python train.py --n_kv_head=9 --vocab_size=4096 --activation="swiglu" --rope_base=1000000.0 --rope_fraction=1.0 --attn_scale=0.177 --init="uniform" --init_std_qkv=0.0478 --optimizer="ademamix" --warmup_steps=249 --final_lr_fraction=0.0 --batch_tokens=[16384, 32768, 65536]
Each number is 500 + 50 x the weight over its row's rms, rounded and kept within 0 to 999. Layers, rows and columns count from 0. Numbers have three digits each. The size before them is the row's rms in percent of the matrix's.

# layer 11 attention key, 288x192, rms 0.0468, rows 285-287, columns 96-191
119:545487460522413508452459474502477474526540471431538548482524526528500560485470536422555507507517504583447565482505458389433463478555519470533529521488455590513472544540542518419498571515546573468425511566493495483433524586535461438507428512386536485435395516592463447463513495466574530446
121:503498444491501530525550505585493476456483547569519558617501470503478439408467427447522422573489479473471461529563462485497534576502485533565507576481478588444433523548461545509553511474510523475366488461487532557636572541480489528418472574467520495538590507528477441527547519470471491435
104:475448551503520472459569493485596520433551534490611467571557557471466422461490595456519473473499319355557567538603619531420522537492510555512513605425529465478525493435508466449536495476477547545530429493467461457473465455505600539421428518602459544522489516440523514465519457514532577535
# layer 11 attention query, 288x192, rms 0.0487, rows 286-287, columns 96-191
122:444588489436524530552489514547477424514477492467489538561418455498439503490422576562533446499455454541430561479481470502482524573469488543544556496426444509476536478558513476543576608430570480364429507435427606567595541504483461525609416449441473484526533477503532560538493531496417420442
112:468423521513591505563467460440481507423518494484513433538577542450512494489422481486584516489505387435560587558552419503479535518450538471579490591509397512487515542494437514438490471544508530472486539565551505505405432542495525477507471482524472557537466500425472547468506422533420590443
# layer 11 attention value, 288x192, rms 0.0431, rows 256-287, columns 96-191
096:585530512491418545510574468605549469454444538477451585423538475532455607474498499527499552499528480549535484559478542498418533410484448454484502484539465423521558415404521458525517443535411456578512412503427476530493535555530507416547534417593492444446542553513417448382537428469481461440
108:450388495467575424517493487459536554526499475483459405478506528530543507550391410473470587468560525419562542527465482528485480479579503592516499587496550498561568644573553543470467562520564515504469494462487456564506388507459538454502497478492467544542516587499449456467459529512522448482
108:509380522560574442539438527574487542516487378492397414513486414539581519557434494458516479446580414436551530485433416490506401526542478503548474470542594483495516476542503466440480550416555418457498578547460479489469466585508586464464469404558521535535391495537377566490460526458478452505
107:509564484467605466507384523562559487544464432437534545401486513502514556505591488524500529519415529551458488473448583516458564471534480476538500417467480547526488496520474523525451527503474400432499584488457552477578441555509498455565476433564438543443519426462438530541422477431448520407
112:467542460504634443479449543493501565536378465504523449445544586549453527450561434498427606424518511460595540539480555539504497479489461487528470551464560491452516649463570451518517480503504434438494514571525404523514498480480437489468502462493464619480516505551483556606452466555436514482
103:523497516596557475583426445504552527561415480392489514411524431436537493486524500474442547587447580517470545560503590480519437513517529444499462465492544550526515544532498537458596570492449599470590479481456493521495474438495538501507512540504419492427511540507486508447447570489473569499
103:472473502549426511514511480530448394500576462563509471459546534434451518552475538457427537417576458425460514501539422499470442515541541499478412500461451569515392479502445447517581484548459464475457437463460445551470483560556537538488510541451486488514459431482510459427498538470435484627
106:478563516434475488463480586472441494562539560568495393442504506478550484443483467467482458479467537494437420504508402489580590399493456562503501534466475490430498583446483486503546445539472570445519538586480498518502520566492517445504526530499516503535499535496526532489516491485560411564
100:493465491388467483498472428548525526602396539545520474535520509583463488595463465537622489501490456545619507499441561459416507442521494477407545462468485538550529469522527497543504470399531478544543507592432552568546533467597509487429594484584570477418508479528514542485503506410504574547
103:469549463551451529496516445524412522549587513570477541571577551441526348465460526498515418500499467500457455570496454404600530569539408494500475522521471465479522465556457522465508544478533584488529434414518572422515502546577549551449443607495575438511622492517522474439467512403459475481
103:446395555582512490560537503545457510428587554564565491639490565554472442510446550432503465533504457544542591479530578558534429513484504543489445480529544515536402455625451466495475507447539539627483444529442539534563477442478422575502494511520565442522546494520525481523570448563531574546
099:533541479480511519522483621487461537528546455533523427569542485463539520571560527420537469415486468488496477455576450549514518565574534610451450466452489558486529466468512424535578444455425547421545529544506438590474534533460497546468523396549563449541465454562527462537577489516477489525
098:510486516407481488514560474518457430468491530475514443552503579561479462581492516466553507463480449528521492535426380408538573432567526508414437443497526504582504455535469473507471422476486503587530553488555550486526599503487410517501460409468570448546515505529515581414472514507493469554
102:415439493452509481512461420484472586400491504421514466528493516488487500537429473539478563439489439492487575572507531486615513467575582497519512512482558490490520544481576563503500501475504448463454499377485507482570476425457520470560531523528472511542479588426524554481560472515498449480
110:534541473489465524550569442557457399516481472513478529520568517550443574486443404517471403443500499508562506494427445563454515502534543522507512408468545526530489535501494416539554511544535438363476424529478443573405543584501506564457547439500440497478467458571458558543590533443493534475
109:583527507444498473523546516562478559504539546447491599475437494479451566526433520532435614498441445505564513519457558485581468477478559520502530563525516551511533506422548505563532455508427497535528398396475534498476466441437522439482599540564533567486583590497474488541459452559459590405
097:462579481471493526510458431472426445576491495515427577451436510486512473569519557454456500564482510497445484565584542524518491410386524415479469432483468564464500445468482519592603409465475425506481445491496448452542538435510566478536599548443490562517491560508471486551496443440513519445
100:461545429526467477402450418519510534556478562596480407509527482473494436462430504588404460510489475449467477563427505369496457462511490563442426563523416484540493555488510525530552533513483482545472577490473547496544572453570402443551568496492518585554464551507545548484452484414463542454
106:367542566510472463559545509502419515532536527466455495553520528525482484473489445505579417554493450560518501518553396460515553466466460468589492498479624494546407505480472462510439435499534505597441483524481452519571548478472375459475525605495481503477497513459495489517490485527465561576
105:452582462544429520489414563466489465525501502387524497457487526449580520442556586562443440491448553558462557530514467514575523512530470473459495497439391555453587463450508619405503542556549603432536455462511473455498527485501518589501554525442460512497538613462533445502510518545422422448
098:589510406457499459587440579551577469518560551512490582570463418484483472531436443515550543500488465488461547496563386546586474514463519536486478579545513537508554453440589527569492528462456533496462567459487500540425555456540578530516580500437556522572429504553583424525483466552445513398
096:520429483437401523491536511497435463462482466549504430484397460477467459564506502449546461559489451570537589467532461545461428583466585562542518509455591461564489464417522491494558450474482543548526519515487442521506510459511456446534429474528450363483532543478604542432447484621469466508
102:483432467493570487393459479575600577555478449477547552536585503562434487463544468491466493442462570500466362501542457500520473504456567403547498494544489570554454474454513444411458514469525510437491549469410480536520433421507510429554412496472555588489507516435563573428458561504470494508
097:390517526526536465492552606376498452466440469494430451503493513553539392435455494434464538487471476592540564480549484531458608585550440578497561547500440562479473560548489473429507557502504563478465436525512461524550514611464543472459527499522519482441479513515490515565500490472516435530
107:498547472527557423640498450519491461497494509590436538496459564490469517499553533534471432475626580483495518492511455551562506489520537519492409437551548499560391510500510451545545577543489509554463509476414518497534561446534497499434506531474394455474495314500585523593475498433472521464
112:561444521463518529535520559419442375465409531503500455582497426527588530487464554475555470485574418555515497435490510568527503563462512499450471422491557513529513571534492508544540486482530480468481451535493496578474470581539436473487507498437464524475426511523443434538529517566459441478
100:552429416548468420591487413607535470384610494422514519505549571446563442533476502520448571510524411517490421541455485441547499579492517492563434506576564525496525530585526473484498618464525417603487456389528536510488528457435547541513509588531566503456595459504529509472438472490499482508
097:575445531540630526453517481467514540519415591390464541557557522582611557485542501457528494605458551593490535452478563486492505489471443461545465571576497559480528580500454476382422554536437503500472546544532580510500415618442557470458508549593515515467574468495371453489398552519531468420
100:505445545492472532529524555501558510549563541499508498520565582454497540432547555517492462447430553517491444533583651562519411507538502505486481555550454556443490480478488586610381481525529421528568462523524457531552530498458536510466504425470380453467456475466544514443549515429499512465
102:396417572518617478470480468551554521497448430486551492499490516508497586517571473570528460440443506511562457502573403519549537470511475472515459422477540467416525453508422378451500477386430395490485538453433528525492471549504496451441452455526455597529531517525546585437536493580445602565
106:547452447602547430624568476485439484524496517569487470589487515515512444523559544486510532473564416433508525557452472493577550608450532473534456592538464491472525429588475585449582639465547542555491501521529574504429402534552578543473512499452530383572532443501512543468509480557442441464
099:563435478601579520483454545576503482508557531388418516563512490480608524440557525589483583570408599533542549495430564464483456509485494563484488496498400595475500561475500515481516473456515537516528465455521482530480429619503650583511472533432465526481493476550479461373444487559437422399
# layer 11 attention output (transposed), 288x192, rms 0.0326, rows 256-287, columns 96-191
095:512501489473462475458505479506531504523426458473484500443546536515516532509526497448427469457527514550544508459530431500542453573575522427438455507463526514434628526488496543462495432518571580516540492493568585532510539437504502502366574501516480515441533502468526591535379556482495577478
110:522404454552462500471487524491467526452552480393556573521490482569529489539447407516475469546440510575480530480424532533511512418565513522507573420485442486537429354413491477511490528440557393504462437507481494448519438525409513476607446471485471459447481452409421496487589495491549491486
108:450538478394490463447527464416518472524524584490556514500576525588524450514497494526447522468432539573560522535465507504530494395546497485508541496421436446491411449456539445518563473512517428495450507456570499414461488531451474502500534568499493548503533510533388504482565508426542484526
103:453558634474484529533585500484506492491457500565563466509551516453554491501456465575459437524456444442563454568634469503460419482473547492472569538481486479386559556451509402478493433496541513491531429561454500469495586512410474520420515605555506475450473571590482545509476541496375442510
110:518454513609432520428434499514470422478539496457516488543494474535602486542407470509450456556454432493379538458500543502463524545505454588519559438451477513502425402500477518521476531519504506480473463441461500486557501564488560488578482525583434445415417490423514528468538487523431480530
104:522569533452498568513539517528487469471486448527508463647423507525412519422380476557525490481455464549476546471425539497474544504507476520539555533509466505527501516500462492525448441497594470540504540493549484385585539437473552570506508446472536434615490523495542538556558480566475383467
097:517527436492594414593418469509497488480464463441483507587510538570524504451512480455486536473506478526536536497437535507568563480526474482532540590368574483530500475544556490448440507593453479526468485469498573439488434522606481470457467465464375594590486524573505520457567466521505560434
105:503372415635491523446470486443506532526467443387488560446471471589524505571557561551507547517531476496507502487538495538507482499500497515437467461486586493459580473523552468435490554437500515531473432451517499565470396507489456471664439484470487564426499514527560476442485469522526585473
101:537535484498475453380614508549461547422499521509451583415472488610525450428499524507525538474566537455455503536562519437474422667582472488418501471574555488539538525400489489526438446507509520477469511471466523474499398512507530441489491545538504463553478539397479518476475492535442402564
093:493485398530506462561411515474520539444495564466435524430414467498453454503570554450615571491594522487498549409518432523539440485467552492420449463599593511522520492460494563425551499449384507580502553455508530489590474492536399595534447499394524514522463409475537420521496465549567580517
103:494507513391475471490548442505562529530567427558507518492548463530512439499567497485523561447558618461475508548406543579517513491483514457532461508527506513557431488440495490478490514531457504409509453536539505509536548496587521508432548479501421436552472420426375460552518478402546497535
098:510496522594440431458518500484469511538522468474446562425508467557577595451458495507423581435492590559453495542479571452560484521527463442433469476455559410510511414570605556445445488617485525473389477462494465490503407552515479438557533511488490597518479593588497540457482476520547529495
098:563548486499407462587568494534452521471445556489415608462516404544557509446573497450444557523587539505500527507545486546548449638608442536398424466541466522502586508493537568559571522364591515365520510435563562615511485452537526530405481498477546515488494498499476504490392487451529515519
098:545425520524412475505568478421518554599517490517472518482508452448483420535554459448486470554461583515498435464500439588478484543523509519441443453475411583573441575358489474555606454354497415475537443497508466513449543423501456526392538538531599492482534459423474465530507504455558505532
111:449460461466475443507439526513457520431429569462502438446507472470522531420491510427457564492507497482544486546567500469550545587481399488462446526436448559439513415585587488497488501594484500469460501460444530431573528544505426510493457513564409511498499536535426508430520562578414418451
101:533464509591387411518485523512515513513574435563417514544559521518486469476512473425539501498487507553515421416502442530441519583537484474429466374472480495471535450488420562528517474489497519489519471501475427530525542440501519481389533513593500441547469351355510456563549520409428566455
100:583543502489569528486450450499439474499504480556512518538478555446375455503504523570456456415534380421458421565573484456437570507463521511543525559475625501507572545544498436450519477467548558523508566430552546615481575477493492540414484446580569481566554514577592569451474454562439554498
106:575433418624471492539459529494450534403541498518477578575458450498499528589483507443510462577457526576485589440564459497511564514459498521444574433522451565594431531435476540502477544401514477511482440516495502523513419510541531440454411532442626515441489483481579476527497457517423501567
102:476443439526487577522502514501509507480460568491502528446445551465417481534446539525542546453577437409406499551465554530480495544543385599531476486473512556482553572546464454503459566433518548467553369449547522570538539481529549514571472440492486450410483500404529545466437513458567448545
105:627410457594508506642525603589491561462477537472516488465440520456379556547440394529470464492511528493444507510568513520528562477451504527557504547469516506537552559504544476452527418493444513547515480471573441478485500440503498484587509475456559493598519555588531495499519528561502605490
095:604528571577471448542538500520454522440501431542501593496497559483529485542487536493464504467500632564503394484536547502546564486492551436445482468466448467513570458500431533478510498509488547505492465487466461488528485525564476492468510578567528499453440486532544522599541492482511590485
091:544536458515584517455534471503423559557553510483450484474506481480513467441448474463486516466483552570382487440497541447518492523436385526556478520528417579486467541548536527476495536546560382543487457598531528509524490482505548522457577459449534542539567513483443582487503502474620545425
103:482511599506501544614457487482502504592464481423511541631489456463509473565404504576461436493422450502535484507458499550466537471658584532532566424447444496536547599463486497550486473489621523501511478469569533411469539530429520454507491533468501402450456548543507445506495452462516479506
096:552469440457503495441528550432489508528505556503519450367546427550576596519498507590441534502507559467430401525481518529558419488426468527543514455504522454542462441445514540495488514507452448552455468463494441464426360547477462412582456556440444552533488514546456430512487512553542553526
107:444465514500504553466533492508494533461519438521511502511451550547464430495454522497573498495458537455447491552424506527530546506465424542496473600514521475493508539573510480375413515492494545466472494451465495495621566462597489563494500497476507502462442579588572538418539456525401430584
111:477523565503446499468577510454554541522532506545549518460570425447566554506564469519379476470479549459474518573598533567498567586449451448520440549522506508443523487567551393434562592558533488446403546542500475542534477512521462526456461467521486525443604514659521547535449518505561436481
109:536553558484480529524487435505532524486464492513538579575450561473415495475531450490606470459487540481530561457491417576501523499532499426503568476518458447553545450489438519452510494477534490529564545479568512471597636483522468611308503493464488448515453480445505494604543493433537480443
095:455567529355496467470545524491633422470586439549607511508522451487530546527543480539515427504499397543599441479493462547460474485460513505564512432571474442449483415511468481525577493468497499475540589574503450509467471552478514523525489534519431408407455555559519484648478538500462471449
095:448485552441599564500483475463449396485557366505501467507428466494534498492554488522466481523506472496451476431498499483462469399503554420491533521447529471500497601500521498381557568538388570538494505496407491460452448508592513481573487503578471537513568585493596477454488487515496538452
097:529592517385527460534432426461524391642487506415465556501532512503469507486458529525463544531481481443517448510420523501410475443537634448524551451378503467413541505506574484566458474555499581535459420438557495514452609534426439442443472518526498468585479458510450409469501446431473463461
101:510492469513517471496483504482588531495568519502604589456554461423511539521535497459610453560502653544570557478468442530497518458471496496531506481602525483572435468466495481476525526485475466477411569546467503502598535494528478532546535540412500541470476440514481397521600448466573538531
096:565489523409566429560568513506537390376549422511595476498504507450491587494495426518423445437503492595491562472530531538451523387446485450458512466438448416474532414496520475495551472541500452505466538563532509469522483496508487530497503535482472506508486526530491491590539510499471582432
# layer 11 MLP gate, 512x192, rms 0.0479, rows 0-25, columns 96-191
104:528476563457431432532402519470464434541548438479447429433469564516496503535544488569518423428545582465576473517562486547427436489528454448454536518418499450435499497533495513470480553469487554603563548501514408449568470530483426475420490551436549578537501552434464502561524548497520482453
099:494483531521477535563557487491461540525548531427473525563432582540500510526552471409408467448503599496427519469457458448447540567604552521472509550459532547471444587466448546520455449494576516499418536491442482333435513471562554472488548518500504402519499522526480526530539434518594421510
098:523550530557521543501562562534525438516480448584353481504502529532552466591504417442488501480578472401485467513526541469414475506575522529480534488440476566493526520554508410431388509547497567498475481579551618451518476511437486417428553552594576483506444490466563459493477497424507487485
100:364493484567576513478578475485469539538522443500549454504461508568492512449496459486539454523533577528589576454495473564544540428445487467486437498541504475483576485434501564548437477491556459434470573531481446531552468525535546487517455498525546508488468431482439495458573382506503441459
106:548461543424556459601498507522514534542560512451502442521496467519482503517571586566535532493507424527432548501491492441543538528555407523464484531532539441436537484479476481502574497549451442562461497497586515472482555459510498449446527478497518496484325450375470542506570360528513493439
101:494581486547468512504561504492452476521514558490450532543521588470526520442625553477544514504535393526571433446513440430494472467474434547556500523473466467486572435372429581465450505561505478474556426434549489438540442453542476499423564495461512428544510385447554449523521432534429475561
098:473510542507534465472522487525409528499567477585383423459477535465436551504538547440508549520538509434535587521508432550487590369438528538469507458502456496471411463475507537585526537527487558482485525488452495483541554507549567442449584495487450516457486419444481469567466491538502495431
095:601496571527451523464549602533431371462538493427465564504590486495485411465521477508424438458532536452471453476457489416479527559578437548422567485500561566599538450517533497392473530458476422455433552456499437488409500489512536455531526438556550496493514445430556455501406516505559466533
096:493482536468504417480495409416489498497486519471462557562491446478507477472508557482444539482428405570539515462523519487508450449385535503557595487493459566526578448523362532465560525428470520487521489522396449556522557547543570467537509455553539515468505497485550422563471519564568576441
097:458516441534569514603488445554482415555517504451507490449521436619601544500457524415575494503495416558496578591478536540484557548505578568514482467552534491479376485479528451531509550447455529513492495539523436479529508548553492434555496528564518493406383539515556566506526519512504506460
107:541531493381436521493537573402559478493475504568445519472523534415524475570497486582470529477452493496548532478505494492480461371474408483574567499472496473467445409473386503441545492558514542596430422598495552450539550583492459402488576496444463572470482516558518638517486486513564501534
106:564530563466481477535463506475542433520443520413561485508472515425577500529554461560536440455561456442518521495465473490516515429499432517545372494364503487493500487483511522441455460525524363505542475567530480460592511554505414437488445481484431567487484430459527577564565456513479429539
093:475561507531556478467531510512470539640443573492491568491521490534628511524480478539529431489441431509437438422500474457395560560502518548492534502585445515512558580472538494572439550525499453462580549439503457577438543442571531467496585503530531381538453527458475532549476480535454607488
096:619518429568532515503515465531523465478518499482439515545574519534598574675413482463506410497483525530550442423528516508502537371474548453591521446549489511404504568458624529493538491496498409520543526489511513568395448494482504622492537503470554515410505485476448532478577390533532527520
098:557520538607541468469569444497546548556533530543551588470463431477458470522508441492521424459462475423508440524478499524459423536611581528514430523403485420451475444497456575417471571433538482491499499560565519583450437458455488471508446484468519511569599466463511601464586499442502481608
110:476571419345493528508461515436499620494617512446503529521496537673510484519490555525491403411533544546577565429532562559460457504526586467543464532485406562477540465511528489534523568553519537499562426472562448525442519557504387522528491415515480485521575452500497467503466401556418530495
104:542520486437432401462504447496494500507479543474505463591458418472442507510561546567522519510534526462433532490445518534592470495524494503500540503558537482527532541531575499501393633477452507502462483554572476527498507503466579508568547471577478518509448502523499387562473514464420550522
100:595559579502605480563592425445513442472476431408453515405480429517476536454573514485501479560456585477579533520484465562488474434418481491482472449498372474554531380447568533487535491487536403526565493527485488510518496463548469541620510562447433498466560442489461508550505546464491577476
102:493463506553520517484480390458493442546491454429470546559517514569439579533514580552552422450441530479535357504399546408474539474463471601491473486410438474513534374461456475500485487511564484478523523492544542484451445532483511517496405408430559565550419510455432513500548487535468578535
104:402432457543573558442482508463448489440491475488360476499443469487500513493536396445464463496459477472429492485536547489490479430567470517608578479473534502542412522444432562611564488449493454452481635510546503481544562435456426515473492485536547467504368508492529544450571496476539513459
105:415507488593514491559526428459449459424452559616511467576480543534557433514532521505527460532474489465507528571576492408444470463437573522494467436527523595526470544452535454444561582483557440430531475511589483430590530497368438408496498516460511438520531552466480530467562473505474502509
092:444541465480550493436538550627481424561539545435530481473460486549480509473469490484393506540542609499497507442543507581576477581460429534447385575476518569416470459572530490499527460471442486558515451564395503439511473383442368457460508501519589478474420443570518521481481450510421584502
096:590577554540458497477474499461509596482486525409495527472439605512477551614582536465450520531446463442425491506485464501408501582507501548469567477494452596449587428440569435552523540547483445485497453511531517528601546448433548550523499598515392424526435516540494477510476505468540431483
098:554573491437531422497381543354474517617466533503556468516558477560579464452465520549460449472434504413526455481492411423465442489448477521548438498496473577451529441483477451490487498531506504549480474562526492499410581585417448492447517441409439463532461405535480479514598526393522500442
103:521570455432450547434500443480498527455547491529592513550510491569531483461490524495483505505464512531480492487505422456412379450487374561472567576507414540572461457436418554476442543508518488488461485409463545464520567461477497521505555455541543520471586494474458471513424452549527491488
098:481487565598498583465456479526419567527593548588437466442529482525502494548529358542439563538488524478527517516438464539502524586536556618548563439531484457471580501483488452391390517528425463488570539461410561460456511462518524477584486486467529507517430574527447545424447447569559481478
# layer 11 MLP up, 512x192, rms 0.0479, rows 0-24, columns 96-191
106:423483553320518458488468555481482485505522588547524514506454474438455429532502505479533483498443454506497447512483488588521436598507497460468447559539560438473520445491427519469489453470520487409560510457441471563498549459468556512540537552491429554488582481488466553522582503520435529481
099:487452409451528470463434459541429462571500622445479472411455533430536586452550528528520540490573444509495533504553464594576480499515548441478551447573451571511449462583611411484520460456569565545503490523550492450530573484600464490464510480501422497568632530501449555482514501577501578543
099:444568459484591536542582474548462502488494519499569592485465566471525403418524496596552414544492516503556502535438493465482537481558541525572435513516561466432486523513504499504487467489515596448502576437601423572458479528585509526484446459491556482410517458518576418470421563565508482627
098:529470461506628593536430495492471469531477517443460463485434463508568547483453551561561463551543549536456522433448486522525460490516433558455497550482497452529422496449387552502443461515493422471509548452474511501472587466520412543497443432600479458421541516468403439582521494565562537495
101:415453540525546413518419450508486514444537563425484502502474456554458503537472492540495439543524500580519515462491514508494535543570473453449482579413522563463450404426533461492460515423488521510555548392509541531424494587456466513434435407518571427502475574495460515445495480525481536492
100:405561462536500537484487514518379521528473564558512494464484522422479505500463454449499521429384519527482491528456474523435413503492453609510541539530467449484633437490389578491490465444529493480530518477482496555468460535615496490485595499484498505539548507465547471458542458539512575450
106:529520522527578522582464572415505454499456529492459413453459591465469471449436624574521581524517463512591494487554402486470436511536457466412528544422440488487414507454513525409548456627443461519581514503485526465569543521428470523466458381513487531513528485421492510444426453459491615445
102:599509514604471523426491550502555588511447439518422534427491522444487489486538529584482572559511567531518577534517541487501438403509454440470546485494553601517433569412451439489585474514461526551502447523405510442471501497398526453473570454466548535506551452512526458518497560563440443537
100:495575498449467488540438504526516500570485545466443483524539566586475396516450541474443525560402464452516385553542512486532523508377634410558522516475458560463526454500506527499559440438430483579477469473520528495408549567504463498451351545545500462499443512511559474504499446443489591459
095:498518511496538564502419501608555518594450405469449407435547486505484452552516567548468459485453523480487543464493440563530557524565492459486397427538419385637513539462481544497538542551493549569450493426498407500415507505450586519507505475412384446415478478462550507487544444508519436421
106:484492487565461503488448569458435577446589481436407458478528529499428448498434525471450471535586487511529412457462377553550435509503454458557439549441621424489485420451542470423529481504456490583428480513442618476553485518495428550444555458479447502524499479501545554488527575559528483478
099:487531535464514492504438519476506616483549463527533507450486559577475428463495520526520568600556445487470539489540548455455666486503543447466413549531503518422532522464399557417486524500555448441470477532479418469429478489634460420555575543510501424452624546565546491546495486538566510565
097:476568513490460518517487518525511580513517471424602507436511523581637536576503433483484458436422486483474556385551531460470499551529573541401481526489491509519472484456535545459489487563530507489499563424520362537453513486487610582496496491539415483528454512551567493526502513543450522514
101:480636485477378477520595490488525535463474518401445500555537503480410481489584562440546528495525492508541461511441439513548539429608520526504555485527591536454445451408480467573502546434534477523508526455458471566461512552449509548492579558499508637465526479522417463465542462515548479548
102:524529567517529396496504591379550585640580465521497527529527512575511477447423488507529501522560551573519471453481578484505441491460439543441494423474423391382520423491526557582562434462565485478524495550459538540572491611531615473561445467527448549518502570538463447354487429456477485541
102:484442479436507513512554370551553513515441472463464492530506563502437453559575440498538430505519503524547502558497587444423483619441520521466466512472513563540494591563510530467524462472553529565516567467543454441516464482493510484463568506516565448512469534589438457542585538421456463563
097:453442532498503529557540476538549595545526413609520476544566470528466431549488489534453384515617357509513471591463539511486449576503466550595561554489492475479412494441470474540499525506533580461503478584474514551523557510505462474514549459461533589570508561502500495525610445579500482348
096:480446533524506457416489459539559449547464553489502517493581462502580505424509564505497519470549510622585553512469507515647538538565597406513474486470469470535515466469472481417564525445584433475589459526550490389523448508483470480546462582457467500520612549469502475460486558422455494489
104:496535508577583499564520507583447554534511459469539528496607522511457489459493449579524468427462528569475500495499498360548529509462496431525390521481463520569490583452567492467513508409467503466479458541489472537541552477570493550513422489584445522560416541461558522528495459514584563441
103:513504531562466428535487481549564450496425525447507530401517395444508480522404516461605520413430558528532554434404486552441437467420516439566490530505565546475416550500393483456543515460571439524467522504582550485489445486444534446519471528564496518490491556471498512505482477482519481570
104:453512510450556548449512556413532505560521524476599503598434426481543542474587435474430479493412459561468512452494570569505442399531500612480454591541537552555553504497549494510535551541541504529488477514490552523504431520558546482541535507426530477481548502447477545482483415449545500590
097:517459450478559568444445498550400587559463561522521397489469516513548538531489500477512479551563526416562465518615584502508488518508487558547503510486418497538607483536456482520508477529566490494410492541428417501484498543559483557444558503540536512440380490494457609500492586433495470503
097:477503549476524440568465559486534443612597422579464449501546527427504439410523565468494591471519453528579504492514422348498561446463549447425421520517476494424521530560632525508575464473424432452488515479499498535521589520495518439544494490501525510495475387518516583482512545460531578493
094:587453508439622384508541477511441464526577530557528537449522591515512397557587465515493511448536472546441568383457465487488597468521546583533476501504408482516463525438540512542464510526494486521481532566580512545463469472473465445525474548520535452596528455554510511533486414539589468527
104:383490486486539444462511509413522555448613464600505553549496472511490519517430577586438468498508516402560510547553452466518476496487491531479510507514419426559499458556474496507456575495578514505412546483461532497492579493411502365491477431485481555454563465449479512524515536580672548515
# layer 11 MLP down (transposed), 512x192, rms 0.0345, rows 0-24, columns 96-191
102:520433504598518500423486471444447655496562543477563534440614465424482579515383481514512487472410538502546431530533412512517569492589519451457481524490506519456495530529486539521361461465550514532493489559520404583482549479539517545415472557509494580415513543608574443424564560443487579519
096:564372519465522501554506502492408503560542569581508497571498508473552457448554473501487503453444494518524505513523484540420493561422484406464563473542581532432509533412516483524377400476574504447545518442440487473576553479463626588500484465423439671509501473559522547508441561504557558580
100:568508522498406555491534541426544526438583414481514528517548519442521485519428500464524522532390516567439487448511515584424500549495501499476488516489470534466470448406488407508422528479571467419530462573527442454507483493442496515579484531452505538446470451506462569365645475495539490474
095:487504617435471378559458462493466521498542477555511528549509558536630450572495522537484497558523520542496484367465592451502413531455548424440525474447475489530511431549558497508427508409510525576481454456550521514441574521519562524546501504523521584484568583471571556578541493466511509511
099:505579433527509486398501506489517527457472465501538498465493482572496415495544552508546459570444438575476583469458552477463482497520518536605582653486439530523519494462560495438503506627516549488536517482463459452478552478551586429594546517451460506492522413589533466491508508569566456471
102:507481477465463486526426508498515434486582524457551571501579447405482513527423476527473511541562460556497480555521442454553511509498504593477494500440440535438426521563446424416466549522522495582495496426520571502532505486569501448513466511491517547515448551468430473554583472495530528452
097:518477469402478542533502461532535535563424517593549460515474560488526462595456466558479501581522448553482554458552525482494455524459495523524460477521480506559544549546509486557486554582589504485489559516531531533456458546507410399529534528464453455597522531540514387581523572553407509460
100:472465459571486450488413570493497447556498545542555564511512462500432536463422507515506561609505531506528423539500485518504455543458533399447564525512539569345533474525475483609502610461511542491562398633491591518538488561540502545427531641471576449482528530421437558548519461574516542410
095:467508544552506406560497489444502532453524531525534550422539537524535516468458562516449524430494426439484474543539486471638501495485449521472492549626478590548470417508493411506461539468475538458471551560463478497509518466568541478522487494542496491476499480513438487574589596481537556524
096:574532485398506485553510508466442611494510492514492544510522501490532522495516433494493521552560526466484484620526509617513560525502517549454502492516518558504542434521526433505507544496355447534437466522417541446489489478432500490624464469540529586570510488438451497455467466498579540482
103:453521557457481602577456443542507512530363498562558445492464463485542497410460519448427444559510534436545501529454500510429486571496513509547518476553488528537519633446438494606486479444489461484520544484488519571486620454503526466297542532498511494489442507409472409487409521518497564530
100:512489574495599416415528444465586462482526566469461541500503497455565453513509537502507485518571576485420555528578478489442468509544485480460569489561509531389483432490570531554484446401537527414425495425503483473564489463539469538507513513529511540415591468571511486538553523581530569478
098:431449507387489506532474476551470581594501493481500522483448430479563479514469403462535485489439519466518578457514546520465509491464524512410566537649474491607477541428522513518496420470493511516544479395565518482439532401591559501510538586502512459551546487349533559400497472534465475476
090:509612510488468516496551504455573443461447494489490570607502473550526487596407492542552450583443523501502545549483489453466485524566456480528521679490547439493473338500509460526487492511537526558564510467473492457436323484541476416448493439483450507483465400519463498518495390482534611442
102:550463396440483459532462464554511513445482431499510414537531507493504435432551512590459517492464540493497517437440489595539461508509485539448479568545548452472401592598497487449517478545425448477524579387498506586556472546475470496486587463481513481482548490443479400504448489562513576532
107:453501499506477555493455611536511569517512489541386526597496443475455526518572394539521512477494481539480473459494478513494487510539549520609470486532411482550520527442452580515469354521366466431485566456452564578484490515539438566572536492554535412491440460463530512476599558591545473556
099:585496449437522437530582446471520512403590497462494486546533478400490531448455514495542566346597523465569551484451488448615578618512504524424411476525520485541496489469535485467477507458456498568448549521547518480479515468493483478492458398577470472568478562438475509573455554543529569506
087:512431544497514472457471574426445549477498545439486541583449464453520484579500427479470492425522445476469455515570523579427540499506515566550524481540507510470508525576499447548468535490450511461530510513479491549546363499417477464760421481522528454416532487497424492483507575498517416493
106:463473485457479443490563440529502499509449483539511459577433518470494492462527543466572449581558498639433489526539524556509549502507538517604551480522513444488504509445458445564452498544500451612474507466424501519541577546474470439527545585519568587505550514622517511491506552507502495467
106:590538489530525566546572526470448492542496528448421422463362544516509509438466533580558492560531490445553470491452524411506453477525555469589482562499509517464481547524580470589528508487520553454558539489461470477564453484469517538471466447594543564473428594605590524447529506575446512478
107:470405501504522561463528523596530563505496543459456470493479564529533491481488486527509533506518578532525440479494445515473521499469509509506490599459419532534485472470428524474507521492545540570483457494561500481443515629544505570382491514454525472510529476689475527521499549504508384510
095:589489499515520498554416528515537572443390474463480384490518418494467429438548616536498545544502552593564467605496443566473504548561492532486515509576485577536512453500430441524464468482540536531572499537566457566463480515363453477507510507465460485526596515475544481446444529527550529477
095:517439499465437539494556480477491495499434463450364550490512476508474488516488537520549476521542569477454473540596454388439439448465564491550545497489448479507438521434498377542492421500486464463488486516530481531505437480524499421513513457494504511505533553583409488445474533458520468448
101:484463493566476516517431454411510493445525512502513421542509512494481514516519553512630522499603453478515466519525560621505495518553499548626565433433533464456501499427415478469469557550568419571440427430481481561431633472554479538383515523501440497498543422559568456503572447540516594488
101:592542422499496506300573517473483500529527495495532446499509569581543504539488454511531527412544507472497472445507549510365481486465495563494581519482546474446513496468500501500491579471491458393513494453498486515515531487416521492510438473576519510627573507512520520448439516526486495504